Weights of a small GPT-style language model, trained from scratch on English Wikipedia.
Size: 23 layers, width 384, 6 heads of 64 (2 for keys and values), MLP 1536 tanh GELU, vocabulary 32000, 48.9M parameters.
Architecture: LayerNorm before each block, learned positions, biases, tied embeddings, attention and MLP in parallel.
Training: a variant of SOAP for these matrices, 388M tokens, 3015 steps.
Each number is 128 + 24 x the weight over its row's rms, rounded and kept within 0 to 255. Layers, rows and columns count from 0. Numbers have three digits each. The size before them is the row's rms in percent of the matrix's.

# o: layer 14 attention output (transposed), 384x384, rms 0.108, rows 51-63,114-127,178-191, columns 0-63
# v: layer 14 attention value, 128x384, rms 0.108, rows 51-63, columns 0-63
# q: layer 14 attention query, 384x384, rms 0.0963, rows 192-228,256-292,320-355, columns 0-63
# k: layer 14 attention key, 128x384, rms 0.101, rows 64-99, columns 0-63
o114 083:164133125151135106141148144159101125142145115113131111167166110136141158092113167138135107137088111159148122136123162146111143162161117188109166137123135111172148100085094131116136140142112113
o178 091:121128130138113090114098132100177144127140142163087110109106141115130099130111121132128154101137176109106114147150125091109123152111122125122114102120118148146122126102138085140140096087105099
v51 089:089154107170087151114092142128158133133129135131157106135107132124163115075140122139133142114115145123145141108134145137099135156123136126122128145087105124129138189110158118097131099100159119
o51 100:140109150149156074102145135165127073143081113132091129128125154105092134148112152129135129164130111159162115091156120143134138101106142173142103164152156156142131174099118133090162158158107125
o115 084:148145106080097099156157170101109137083171108155120132139107149135122114167066168116121155132108101111107093127148103146181119082109128149137118119150139113080116106144120139142120123159145131
o179 088:146077123105122137118136105148107160122140145092091108115158111105134136127143172147107103102136149135130164132144089108095151134156117110101165092101149137072149123130064095167144120088131110
v52 079:167119140081143095076130135150092153134129149127070133137147092136127155145132144114144137179123146151139158124163146072136169137105093127170086163134133133082137146135128163118082157164114135
o52 093:169106123158138134157128130136146125131100163119156153130094088149170133099130126134133077137094134142107138142159157105118114161136145152115072142159093131130104126126118093050136107117153112
o116 086:105084112138128134140129090120163124108153095143150102123161128130118048117127131112125140123099125134116120113142108111155102171184119143092150079086104075198112094147124086120164141167163133
o180 085:158111106126107124139145121153144139094125130127143182127146113084115093129168157153115179111091111132142142114103153138116163123138145173095156116125095144084152148096158136161130113170152153
v53 084:076137136112119122105121180124115118090077110134136107123109092106121118122121147119145129149101121117091121097140196159145161132115143124142109113113130107094096133100179143114164102129173143
o53 093:161152150133075145124128080110097091121121146085120128159147149119101133139085153141156113063126084146130125161142087114128135100138047094148095111126148172079157120113107136145114089118135117
o117 082:118141167119128110141134087140137151150138106116140116137143108181114120174151117151150110160128130133171147138119101086134099140132093111166121077172150136172145139128121127108112153126110112
o181 096:135137171141121110102108166122166126098119170133118110139083181115082128073136137105101127082150105104129135116123139162152137141083120173098130132135139110136125179118111084153110165126073138
v54 084:158077134110138125108109108138108141126141106135133118143109137115153120133142136124169128109104150122191137080100136134128166166127118125128133128158116090119139148121168130118091106113182110
o54 084:114100143128134168126146202153091107094093146121128122095081145122119150101162110113144147133128162139099130116146160133125162100129148173103136111129114110143096100131103143135135133085122130
o118 081:150125151147107099167076135138135121119127088091114133152195135112142133130112133105138110132104104104118150145158123133146117155106149161178112114150117149104118098157116105112096141126097149
o182 095:132153096113122130133185118074143118094099141133116120151158108121126112134112150124115092110130088128100136158119118129131118097109113102085126136110136136095100158164145112131191166152168108
v55 086:117134147155078129102132129113130138080148122124142139127124139099155128109116148096143156128132118066126143110120091120132140124123133143105177130151136123157164130158091099118123083120123078
o55 088:165135133117083121111144120090105076168136146169115144124100154100099124126108123124098130132083105103133138156093104063139127099122111130131120094110189160114118124100122122138141155136161080
o119 087:129156120154137091111135137153125129127114143159108136156130099113148133185133098111144162180144079139156145136142136131146112111073124127123112146157095123132109139131125162106142113141093143
o183 095:111134137066145134149146183136125127111113120114166110081152142229108120119128131127146099080154153131111124141147123120105167171107149131142134088080140122091117128160155120152126126103146132
v56 084:093133132127141109107160177151116123136152152116108124098102126122149162173078146107078120124160151099149137112142108105136126094137158145124128127124116142120141138149139079110142134121105136
o56 087:161157111115112196143116141131159143140078107145086156142159113142139135111118107142136129103120139151114123130171143154169141165136151149098147141114132126135113147114152122103145136132106138
o120 078:149132122128093106110123143136131130154129122137114160129135106129129152057163107112136162126116128192106098111132121179082130142054151147106109130117136125132098150129134150112134143115124083
o184 093:103147103127132131139099089074101125105141108090175084105114151119102139149166146162145112161120157131157113099082117143138110128121142089141132119155149105130091152102131107122087123128136142
v57 081:157092107102121189110178109131153165153149100145131164145122072137165166128174117159101132147140103101088125143104118161119144156170143108192081148095111099138160123102097109149122127131149098
o57 094:115146143153118119135195113089142101076140130123107158124116104126136133130152105149119097173142119153122090123096092150185116102144125093097128138178112137158132142132117138159124129125160123
o121 091:161171157138105136137103128130119109116125149159130127168165142109112161123064156124125147123089098123170086152117150115100143103118143126123095129116146155136098128127128177097127087132107136
o185 089:149087117155101129103138168102117115147141107100134116102119146114112095133122110114132141106133127158138159166105113130135092163138084122135185121142122141131146147130115093129140110139117148
v58 086:119106118162144086145123144099108110110070103139148085095134144121156148142141100127124115101116152115137140170132140150123122122143139153141118111122127172101122083083107132176159088139113086
o58 087:106135151189115173116120130138103131123157173155147170151129085124140128152144156149063147124125067151132110149138148092090115136066113123096154106127130098084131103149127123150174096131128106
o122 088:158103150069158134138092140150118126135170100122156148155136117136113154097105168098164147102120131115122105131133145125129124119111090165118099147168137156154143137116115098125141116113145171
o186 100:116129123158121114122115124130113109149119120074117150102127143133161166153127104137125094164129143117161138094135145176123101122134147106159165125142134092100107120140151109125073112077095128
v59 081:195107130135093098130138117126081104109102144137096152099170156134183113148104108123134127129112149115116126136143127129114182114085109146162142095094147173129139128122131157130153086140146135
o59 094:152121111120109150133113077112139134104149137160137120113159125125067100118146108131142094093177074099151131094117149092096096124134143138152147116128130110132179158138133136130120159094126119
o123 083:130139108137121192108155140142145174111128119150129117110088122153138155172131143135096150135136107111163087105158095162109106102127139141114168114155123088116120171138167120115130109151178153
o187 090:135121134110115108141130112134146136175122117088105114155139130124103109103144125158108100144160112147095131132119147113165133168150136136120144102153076126123087130108152151142113177137134135
v60 085:118141151116132111104114094130131150179065137081157151137135135117125095148130139115130169135146106114152129120117137149136086131099202101081140125123059117110115147130163115131114104141104178
o60 089:100136144135141117136155122116160149148137085106096164152161103160088066111149120154134132127155116120105152144100108127118122118123151138191149131142104168098116129080087135137137185163121127
o124 083:108120124086147118165151142149146121158135125173128107094152148127152117123171152159121115125153146153106130121102157085133178070158138126120144138130180159176078126161163142168111108128143090
o188 096:170120141150129152143088079110144115136149132174143086201130129114176164155141121148130124161125122127126107158150151168096118153136141140129130126129179120137150104116111138115125137177129135
v61 085:112154130132138166142130104097148138101150162094142133165112119145134112131106130108161115149110156119115117142108169105099109125144088134105158147131137073146094145148141145139077114144135119
o61 099:147082137109119114120075073113136165127142102077141094172140121069085123119131116101129106076157104150120101131143123089102143086100168146152162117100112138134087133137144152135129127158108111
o125 087:092113069139146142119141142114126090166122104114081077124106084130120128122152115104125161117133113158170136136121115143142077146139139120159087159131122154130116107166138092109114138134098093
o189 078:114130143140087092177118144138079120108145143172138186130121124129128110138142138120075151131127124114131108145133112108109141129112132158114105117130122106131173129154098150170144168095127171
v62 082:094086137125098088163077119102122179115107137116120129101120158131165141130095118143113134120149137140128132099161119091160125116091139128148149156148142126117099144147162136143101165133127137
o62 092:074092101114121131095121092078122152086130116076119137129131143156156131136132148165135119146113121128127120154185110162094129140155115115101137128115114160151187095134112132161192156127096169
o126 089:109111135122161140175152155111110122095111122145103156145104128133159132109164183122122178142119119128129101121184146148124120113168141141134127103124111125124109099115103126118158095177098144
o190 094:153098118130103150129131182115178129131155111102147143102137164110120091143103115138122105059093154111113167120122181140118154097121120099148092160119116099160124132168116107136126136115153090
v63 080:116124118111153165162125124159114150144140146130109076117123185150159094147105102152121147129123118149150136109139091148136114091162106142146124139137153200145145141114117146113041131128132139
o63 092:136103128130158112103153113140107092120072111139117145143105121111160089112143149146140116136128149140076108112098117139136130154122133156114151121139150103155148146165113126120124107176157140
o127 084:114147085101084125097102148071156162107099113145120126153133100127127122133145173124183084160143145087163091110078125125134122118104143126107120133116145128129104139113197073151120126135111155
o191 086:184156100171085097144104171114123109114158153102152154105148128154136136172124116111088139118120129113117088146137136160133116108073167137151092156122115173133102110101075163132122144159118145
q192 090:135177178147115134124130107113121108097106152117097142103129117116120143129113118118123149181114178171141119124094118124153141136136125113145148160143096080137187142138169101114149094130131157
q256 105:145140159135108193169091153152126117093110132139080117120151132187108119175130105103111183132139093112129111152131125144111118112115119119150113124098144103118154109125101111171155078121167143
q320 109:113151154110111137149106143155109113114116154135095113083119135206144120182094126141152166118120111130138126160147142158127101093093180091105129131098140116134160143126081081164171081121110151
k64 109:122171144108112135148139148091141155148119144158124115101119135168129105145120109160110102172126084118109128123120149102128077079116177127099089147099120118139139127120134087092180115131125148
q193 088:152053116077134141126067111108121138165098115090121141144152127108179109094158121100129121106092134131129109103124162161151123118132103122152113132128133125125126126134140130130109122131136118
q257 105:133135128143124152121124130139107158124128149100138129161184128099102106132108199143121099100120130145130154150147122146117139157095094115102156129124147093132099132103098099129099109154151130
q321 112:108136089140109156109113111129084197112107141097158155158153138128102091110111145175095143126138157127118153142135116138123143151105079139076126188116134130099139142091129144138120140128138139
k65 114:162111115155115194141109109127092147099137104083148142128172102162154109156131139086142100103130137126127136122103171140116138165125153131144138178185148151113141146060115145127082121133084138
q194 093:077154115131128162157137152138114148122170138160188164155127109143077109130116100118123171189112159137139102143107157173126148112145179134157093143159159161150147129107105136140191148156119126
q258 113:115159128172047098099165113145089123132118140129145111179093149098134139089108167106106145099178148151122138098107073147106114076142118119113156075130152111159161065092152123117110128125131113
q322 104:140144116162087139116161129105138131127121131145170120138133141127087136105122140139126136128108128169148122082109120171089117103159111104119176104185104092115132076094109127131111082150149089
k66 110:111125145109124162109174125115111096137148119151150118119126132130101144150139137120151142121138096182167101147114096130104171078114120113117077137122122117143125110136127102142135090105168107
q195 092:149118128127150145123093111106131112061105136113126085128110143076118155116092151147165137145136118164105154110107146115107121128123101150125113129137128111088163117096124114158110088117100118
q259 110:088127176109124115144143144150184141142089100150112149170129110084182147102121153093110133103142151147072168092092138145143092125071125079138076078133141119146119097151128130138091072115143079
q323 111:194123155154147139133105175140208107109101128135121080144141166083136126126145146086132150125124113136092166116134128134117106122132098070114061113138134117143115111150123114142101104152157102
k67 110:132096114127133141112148152114184131123117147133133067131127143104088145152136145183145119133148151122123111120075118164121177109124142135161111086079133122122130133171179129177111092176176105
q196 093:110112146120116152166148139081124129148167107150104129112130158126150149072138137114125140159108112160152162142129114108104112146099131126100093110128181123113149159103131140154110092168105111
q260 111:134113146137120123124165090134142132179116140171103166123141125079127094127119157092164146153114143129125134166139119132150124135090143113151163074183150124109067121128221111071124120090113104
q324 104:084119141119106124143098137089127122161111092172119168137106134111120155135156156091153151137109181142159135112090117141168138107125138138160144075143163135121136153135162105078143127105119104
k68 109:100163126107114124117099103144140092166107121187135129144111163091084112110130128131133147121108142158160112133089122098120161143132154137126189086115115137108126137115145093089102187097137104
q197 094:116120103142124143130092130098118105112152112141158133152131146152138114104135129113154129115100159149128128125125119132183149108106101137131108159135130160140107127092153086141133135100168105
q261 109:131102121114117135139120128092118106084126122115129123151107161107128152098091129149136123134096143095149127134119181154139167100111124130106086155134123140122107151139115126149175127128121161
q325 102:098116129134112130131075147126100131154130113095128175153107115102117128097074117127105131129127130124150122152117120138128096128121143125099087149123103117132139156104123127135161134122103165
k69 108:074129138104131117167136160103069147116112176112092132116144120116130149097135105129143119131141140154159117153141152163129149134121129149097091121129133107105117183124119099133126166139137133
q198 085:143143131125115131146132123101146100110115118144146137138099153129153144146160136093153118099098166129095105162165145150138119085140127125152130127132120153101172145095136145118173134102132124
q262 110:122116145148168103117141135148167116099165142121149101139132113137108093156148160163100166113105083114134122141129140125133141096087144111152081134128122136125091164125120191136157158131156143
q326 110:147128178122133123087103132103122117056209118123117128169101127122159140117122121173083139168132108144130111135122090100144117105098107101125149107152125125112133178136100122139164079154136120
k70 108:121089131112218131137071134111096118099175168149083114148110146080132140124114143142134135128136122158115144134098129096115125110116123112161111119142138142128126160093123089136139123138147158
q199 085:137160124126148091080132128105149117072136148130115135161153081097129137148089153124138126123176108141097121157101072116092172181132110119146151116126143125126122135128126116130132105119119123
q263 109:141129117132162099101163140134120138098138123109142104160136143111132077096092123121086097109161112132097128164134102155138135103133097145099132118087188116154115146128180138108137099118140126
q327 110:164152087126143082106145146130129114106152149126141119117133165128112107087097163101109145110120090136122090115145125127132126109114102088142120146072122092132108106082152163152105110125107132
k71 111:133128118165151146109132110121132177086088166089103122108133115128138134120134163169115155088133080129097156162184133126130148094124124098100131141088171134129105129125139131129114147146140120
q200 089:129137086156149163174063160117128144129117140103093120131085186103167114120098108115144142083102157158061146125104119114123115130102133126107132131113134138135129127117154106143161131152151140
q264 110:122133119151127128125110118131149130151120121101134122096157147129125129109147162122130105136130131082126182114098127095149143112111164121122124116133142116096113093148138128152154150139103137
q328 113:115131118156149134166125153126162124125150154085148135129110159102101081140108128136136106112156169131093155128126129136124122128129135114123153158119116128113161093113130110130143152112155177
k72 112:139130135143119100177119104111109116124105140090136110152106129140160112094130126160152083082171136163104151185069127112131156101119143123113153126135111129117163138145127127149134120119101155
q201 087:113146211128119119114125130122086151141148160113129108125152110129126151137127062161116138129092151129154131070116161104131133160114140141121145107165151139101125103140083101104141166130117121
q265 111:130108190153163162085116128078142133136116136173125170120143182129137111148121103129115138157137122124131153152136140137082133107165127108142130151143148157133147118120115122156143146119094144
q329 113:134098122102110146098126093105120114159092135166137115150163122139147098123133066123120116168158103119175129096125105143116101089140128110158161097165130170135140101119107114114169163120092094
k73 105:113083123120132143136111080133092122133149112090123108106136088123119091123108095147126112136118085132144136125131141093147136138151105151140124155138121123126149135150132114122159124126160129
q202 095:134178122129158148153120096136143108094145144140095091132123152141126121167109123150179140080126105113125164121110163128126114130150121144127126139134131153129110126086114137142141134144148119
q266 114:122161135164125131119137154144092108125138112124124148135083092119104096137106124064129157123101143146127142096100118151122116077177102105135129144110146145138154136103133119138122172112116141
q330 111:128140134134106124175150133122090109166151119129120122133118134160121158140098113112099142172125131131120148115140110149134154085100093101098130124136141152160155128126127104140100174129109084
k74 111:146171101145148098119092109150071119162151152152124092146115115140123131105111123133078105143126186137105084122102096142140155102186141080110130114141098122152152135109125094139112167125144128
q203 089:158121139141133154115155117113180108135132154152114133129154133111154114103137138133092095174152140144141080151108085104152091119095132148108122119084086153152126116131099108118099092127113102
q267 109:124143100105136158157146132139139137139073114150150052147118116128186106106116175124154116101140103119135120151128105084138114126158138161159092077154103122171120116120114109118133125120140137
q331 118:132142118112126144120151101121127171097127126146122049092144110083157107119133120067131109116137118132163144163108076111129109090121153188142104078109103159171117101129124127117105123126156122
k75 109:115165130116123201114134142105154122155176109122106144136174074105135089144165131159160111132156094144135131082111089140156136102110093141131078104104143140137140125122151129088124114134070184
q204 090:101135109128123114162127177152147128106154140165127143120131135155152128150148089118130128138130143110140115121175121119189108138127115120085103138113157146119162143114155113067112145125078148
q268 112:136140121103143095150106114126152130131192191123105102091123141147164150100165123108178159151119129158145135100154141172108123148138123124124147077124109119128152156128127100100098139132124119
q332 105:117150164125157083164147122144124129097147137133082114131126125196140178157144112127172113141151091134142143117112114165126107161131130091121141073119099095113146122126107125131133139170135140
k76 110:118112082106143146153129116161134136116183110105112113094123140199146138081141142111129113138110085103194139102144113148188184105141084102121116084123123127129162138128162102127136189119120119
q205 089:147155076104111110141125123149153112132143185091146148137128097123127120141150157110122133166186153160153121192090135117133117136133106118167129116131177109104163119150144080152105115074089116
q269 115:102124167127112134129126137117140096162145128120108138102144112084131149139100122156138106130113167107075126112093116125139147142093151126125103162172135127170127156124121119156201076120125124
q333 111:082134140127155117138142135121150139113113100114100132081098119134111134146098133129102078140160149124067108100141159157145126126102158163108128125144169154129124129121103112173153114130106134
k77 112:136152138126091098136125120098148113083111107147129120140123129139126097148153155104089086131139157134072147135126142133177090135121132117129142115147154118170146124129115142104134125118115135
q206 091:127094137111153147134080131165164143127124151077177090127082106126159122088147168160144148064154088125122099139135134129104110129147105139120158152158115155150127141123118116131125145166110136
q270 116:122099151127146135135116140142141104164072133095143135098084092165171176061114132108132159169150090120116104100103125159122114108138095127086141129142099168142136137109138128120091168149088096
q334 108:139127155102113151175140127148137132183083117106147124111107097120145119101123152125099126128108142093132087081132131159138089140156141101097134131123077160141104164070127142107143122145084099
k78 113:106143148126095108130116121112175163188120161091115123144131145121139087160089133082155110126119096096113173115153122126126107120126094104151113140142116134124117099079128092135104135125103142
q207 088:104104090115152128157141097153136092183130151131095142092080123132141104160125105138080123122136151133162126122188122086120084124099130116131142100156169148089126127136100108133117115116145160
q271 113:080096089100114142132134130128113154154123168132112120146132126120102154127130152145157142128130138127111102113186078104186151202128136110135151132158108114156146111154140135163151125119142127
q335 111:128091136098118150144127128119091129163114122128124152119127131165152159139102107115153099143147110173126128126140075152154150147096112157133162106110130125114084098141120123135113101108131140
k79 105:096097117111132168153096144158125102176126131150125126088116149128144094123115151166101086154127092156143156176134134135045127194122150146127112108102132101126141125132154115123171116098093123
q208 093:114147122157157161097083152089166127130091146141149117134123132160137107141087108148095188120169136143166098172159120139121134130110102131072139148135135138106125164152099142098114093162155116
q272 110:135152140093100087092116139150161143097097096141101131100132144179159097102120142100128148151123154102129151084146131108133087138135138121085112116090137085115115176126171094143118126140100136
q336 106:158163114128108101108122157152114137138122106105148126145127134155140141139117165129120143135147142088146129133137135110134111143136164124140130092097108109105097174108118107146156122132107140
k80 110:089146096113124117109078128137137123143118135163132121112132109132157114107112091123146135125128145146152121088141139103104149111113108145136148131139167162164110154135111125150108113135092147
q209 086:125115118119107091144139103169123139139158170150111060153180131116132113119125135151174163122161116177119113156126098136097138104129142149136148120127121119115097137140124146084108075112147115
q273 114:117094161116146147155137107154124124129098118145111076163136101145125141157145109104141148087147113122148153121104137161123172102116116146113141083082105151094151098123115182105133104158123149
q337 108:148099160138110145139124093142138116143122129152128086114118113133136149108144084108179160136153128123133160151134154154152131133145100117132126120100120148122170087155106130116086106151131158
k81 115:115131175127105119124122076120138133133112144175149132118121103136140128154158127156170113141107124143079182143150136106114090129140116141101123128157114067089128169123098144119121119121122142
q210 092:177083096126124162106118139108111109102104118147139144177159159091113078104124128125175132124108110111086148121176142125157134093164095134157151103085169163137137138163127103139131105132125124
q274 107:154159118143164109086156133124175136131157095117138154111112121092118083140142134097128145142141090133091139128141103124109149160149125132098149122095165124123140090137120149126125119140123143
q338 111:165116158103167142169136114153170106159138129134132098173168124129109070106142087115147145128127102105126145136134109102109118117164137139084165134118169135114131128122135126132117122152127118
k82 113:188162127149123142106130156136144136161154130160129117181159117137130077191101121142167111143095080079105117095137111135075117131137101099122150121134138143171143152162123086130124149140139155
q211 089:131119138130108107140128161088173118124133102099086125164127157139073132154123122129157150108135147079114110142120090109148058156126139074122136135116128123110148122169109158140160114095091098
q275 103:133091140134086123108094122130159099115121128140100110112124123145120141145162129107144130138134106120102109143143123154102129120156114110144122155133128106160124119143117148106190116125141183
q339 109:118128115119101099139127115111165106134129144171113094141146096134100144121143150110126133117127139097123063161174098180146097113157162116130078138090139150100098146111082156110145119170150126
k83 111:163125154108108134119112122094125139100117098175164121132159116130085179144116156108172131120116138100111078164126121130134112138126151123079139116145117116148152123137131135134113137116079100
q212 094:177114131144099131153143103104118184115113149120065098118097085126109094107186128127095138169145115132137124151112120135089146132107147148117152137149099133173122124144144136152134149107138121
q276 106:186144099129135116133103108074169147123111147123118160155130125145168094147126179123100120142134122153148102149130116110109158133100146113153107085131109120140166116105164157118136151108127129
q340 109:160112142142107134157128095138153149140099167148117149124110133136122118117106152145114142117178137134128112121183133117126158129129175117095119122135148130142167131143124129098110153100144149
k84 111:180101134149177090133122114104107178112079148119077138179096079115160138133134109141106154130137114129149130110146110095110124087127150133110140129104132155131091123118129151130098109168125188
q213 090:168134076108149099083124174147159153115158127090155141107121140081135150142117086116153077148123129118138094089161109126108172112112107116128123106151154123138126085095134135129111140104157126
q277 110:133138110129103133156114179120102134127149133125134137126131094106137099116129128144130117139136129158074132147129096112112099116135078141084095133092099129136111150146117116126095140065148151
q341 110:117109103123134125106101179129091130121129125155103179120153100094143079159132068106135119148136142179066141126113137155119118070148100120102088105097096141121127166154157090123106123092169151
k85 111:145125111169130128146121195134132151101143144148110076067138126109110155133095074099184120157139095156150095131121130147152149070137121098115088122100120154122117139129154117107154167101157147
q214 092:142151125114094185108167112147138129134143132106133097128141079092122130129130112153143117129133148133150145106117130104138116129146117182130105139133145073115131151120112130167084112131177122
q278 109:099153137131090099105111134120121151091140098152087125124116129153139144099165121158146121124137099123099136146142102141109114136118136174096140165108101075154116158127149139110111122126130129
q342 107:129142119138100078143131145154086137116155087139106152164133106151120136105087127126129141146144147085117140115124115122121150145121141192095161148122140109120168169130143114109149152127156070
k86 108:116153089142084149135146147133140118098140115111111129120130116174067140101141091125162148097127135135123188084117141129089134116143138138079114131113118113099091130124138153126096122115125117
q215 101:145097151146119120134109113152177128114075121127126147141114153185125121094124136122104147130116115125149182137103167150126140145088128128148138111067077110119090167091108137128154107127115107
q279 109:170115059114090139089142159133164104154146158111100142136103111128113163135149147078117137164127148097126126172109114141140145119065166197096155112150123135164138154133134156112113141136126118
q343 108:172153063130118091069141139150186111126136139121131120134124124144131141155119168086117120134125126085143131155080131123119118082145148129111141181105098139184116164117125142116138164128126124
k87 109:143095099149145082090107106138177127138115118136123087142116124146137181093110089114127186131113113130133105105166209125106104121100158118111112149129177127088103116090144111135140127130121140
q216 089:107121131163141101137150139122141119128110147156131130183145130144119137145134117129154150099128116110139170152128122133099146118127127148102124121120081187138174102128140104144158142096122123
q280 105:098130133157105114056157130134166077123104071097126137134123116138122097144100154132104068147127114155101156155156157137176136121156147121167138132119120108115123147135141147096117117133101118
q344 104:113133107159119152136166109116161115126097112118118155112109122135135133158128137156147099094124134115124164137171169150192125170169156175149132057123121132117143123147112142098133126114125092
k88 116:112102106135106130102121107102135110163113105141125142126163130128131143131116170144126110133088131143157142148145150126171088128161148157129192121122105125125148109134115092141117157163131103
q217 090:132155135109125108119097122132110166103132153142121129129122120097104102124136090138088089152101080130114089117129132165143102144139116106134152135101153163103145123141129158104178169160082131
q281 116:124128141113122167121159101089118136134131115115168136159114137123129126070160151080124115119097074133114132129150130115126084130124155101107129135099152154114157144125152103127127109138104133
q345 104:114139150144130109112094134104104163130113112134165119169081153138129097089137124126118109134118089170129105138141125127170118115133110098094107150132165141119156152119122103101134162158078137
k89 111:127145119120117120163112107113154142114136136136132117125149129146130108127084124159141140108093117155114102125137156160131131115121117136095128130147073144076154123146141099116090157148071101
q218 093:134098090124130170113131071153101134084163137203143074141087111133094074121109138136115090153127199096080129154144095167166191143135125140159151117107115109124143119098154136116127133158116112
q282 104:113135097072143114118128114145154112093110137159132126052120153080116165134115127113150131114127104094130099127152116135145148118127106135126129154129106077123057098137139127125113103128147100
q346 111:114166117114145101152109120143135132107183138134184124091135144129094158124124140108129117141122138123126064148167126127129162152143075121138152171126085116125125122159134118095143088133142125
k90 110:102113110106145143135113114087136146107161175143102152142149178116114111179099114087159145156122120104132121140162129121173132120142110148142153140130093099115170098143174140118151107119131103
q219 087:100117130119118103155106157147129164109193133100144135153159118114155101139163123088113102142086173119146140113106130140144124156121167097108159136071134156096166090123109170150160144100131119
q283 110:140133155092151143147108136076123091067131134122110152131128117168134154152177147095169118148155128119109175105114122093133136185125139138107116145108160121115112115162132164152119142125158125
q347 103:138130101082127173147106107086118109085145113090134139162147121167121156092135127152144116121156176135135181114103158145167168157111162152105132139180135120129088117135129121122137147128187096
k91 110:141119133099154132156148117099136165110113121134143141140125114125142092139127108071115104124115140127176143094101114133166118087127114120103167154190073116194123129156142123138168142134128122
q220 093:149113134151154132146152144096123177161082132059101134145116113162116109118086099111120118116159153119088124102109131131139148151107096132121167082067138121118114136101111118137097190105122120
q284 110:105157121103130136140160114067110134127088097093143154129144114173157161085136111147132161142110143142156127120108162118124132134150091153157121137098136137112146114138145143124144151126111130
q348 105:111088123136141126138157130079121100117100119097145174117130115144129143087123102097144169131142099136153094138142113149100116116141144117131113116113157117111162124130156153114146137105112136
k92 114:125120118149163107153160093086091145147139116118166139133108127161109143089078099113121121156088117125132142120163138157114100124112106120128145113135138126118113119109089137168141136132164135
q221 093:119135053113134141133110138118090122163154113125135115108168160110119120109142090146135162147115140146114150138154104122111111114128116078156163143134146099102153120141163095108098142133111122
q285 104:089113146119118124132168102125147114126133135122177177123151116134118159120114097095113134117133146139115102170131124112116113144108131152136142105187120129128164162120140156127119120149128138
q349 112:121136168149113126128174104130162126116191137097167184093098143142066125115127129116116134148138168137140126135135127107132124125114128112169153169119104132112150138165113104152113119157137173
k93 108:127090125146149150172139101127126133139149106112095125090090136129100107127162130113096173106102159121141141151150109157128146135123150113129126165127125078108134146166156108155105135131132136
q222 096:081150139118087104101085097122134152126106145101186134160119096146100100131104114128143139155128106189118096159167164143089149162146129166130112176168126134134121154143113187143178100096120093
q286 114:130094145123111116149104102104160148099120098093166124087107148128086126145139119166145094077132189145091165210111130147133140138166137087174155117149135116109104107132156128127153107114116125
q350 103:090109151163076144131082107145127143110144127087146160134131165143127114127117118175140147072117134114104153126104110134132130128134158101121143141149134134141183088125142107107156091139105113
k94 112:139103121124129135145043180132106132136120132091138138123128122143144128162096154134114068079107096131107104140153130142138143137155138165133106122141164143192132146107139131093171078118096117
q223 096:145132125103110125115119115097150090097093143152092119105116147147084165086188151079148161151134142136151113174137137125138083154143066087113132146118131089168147104117126177169110141136148112
q287 106:108117108158141103095151139164135155122135154151077139112145135128118140124189140127128134148116134108135145194084184128131109149096092127102150111134137118144078102123150132147159108113083121
q351 104:121093104131118160132125113147112134125134185151110093141108100164137109113136135117147115152128122102090109167087148137134104146106106083088135095149141144125116134158142165138176109110139117
k95 112:174156139112109133112111133129129111094121131149148157109125126057126181080140160120105156158158139102121138117097136105130087094107137086101176135140136143157148097159148124122170100150152124
q224 097:136177132138120141082125130130123161154145168140145099111152133094149137145174099117123132129106180131154089146116163120124127146125173146166174120148121087112118105151107131148089143128129153
q288 108:142174142111134111088132118131113105130136132130137064132132166154102095110126139116170128140088144172175131135156136135113120134107166118124105086140115101157112127119140142119098126158188089
q352 110:155142113140148131129112153130094132141134138137157104128148105130104127176115131115144121120102162112158145138106171155116084137117135129126114128099104106117078126156138136124098137158164122
k96 110:130140125062144114126135146132108083093146147123127132207111104111155132131106155109131135139075120129119154138151148114104110115123158155102132135138119103191162136133110169129111139153091100
q225 091:125173170088163137140146131209136109153116137112084107104153167115120137135089081188099119113124116133105131085101158126129152142100162167138138114131114119148109164094116163144138121132123162
q289 106:086165147139120156139129127146129161104103130137173119062127087142114118140121128150079120164089151125131125089156139135127127103155119124135106107138130095118131106111153154165134092136094130
q353 112:083163153135127129125146123185151154115143169136142112105105088149136145134123126172099170123086164122126127067164108140127140123123156144135119098094137121089163123112109149124138132160135146
k97 115:123164146118138159141143114158150127094140170130131144107151100126106160081117111170114086144064092136108133122127134106146138116152167132129136119125095150175113100088122140153142129164115122
q226 088:123179099154137116092156185116127191099151116160115112151165126126120136117142135137158084111153127073155151126116137128147117134111120188158112137116102132150160144092162179112118111159133155
q290 112:141148122149098125148103132090137152117145109125098103108136178097135110112100100110118097116138116153112143097157139100122132186141147136155094121116105169126104128105143121129175117124100124
q354 112:138111113130062119177101119147122132117122118122086083126142181088137142134118099165078116153099120133173170098110119107138140172130139145063094140124136190090143144137133128083136116136106096
k98 110:150149112173118144109118160120145102095143119104078121080145126153086147162113133145117137108144096124149134101097106147113106185053126142123105111111142120155133121141108105129153129101142146
q227 091:157103133129128094167120114139146125162123130175096144115149098109154096086097114118111139128139153139138090175118136128127124180119135115133184125138111107129155133091124131145144126118119086
q291 111:140128142153096139160144158091105103091137108089117127142090092142126119104075126176145179100157127121137111129100161087108142133156073099125144119126090137169159115122155113094114206105071101
q355 103:169150149142123122148116152074140109109126144075106145109109131136124126124109129182111156153130111174128102148105182139099156129153087136148160123126178145144086128123181146122118146115061154
k99 111:108145162124116126159107132151140126121140088120159146145124155133164125097111144080125140127145108188112136138126141137102091125110099150129145111151144186126182119113182148120121119098092122
q228 091:092116126136154142098141143100149121142152138119165133157121171155121131124125148131139114133151100122133131122126106113123130146113110123124114168157079184178124118140120123167142124143133141
q292 115:107112143145127116102144109121127116160161115152143131127121160114119128119140135086118118175086154149123140088076131098116134146129129071092126133115104124165128127146113120106107129139160141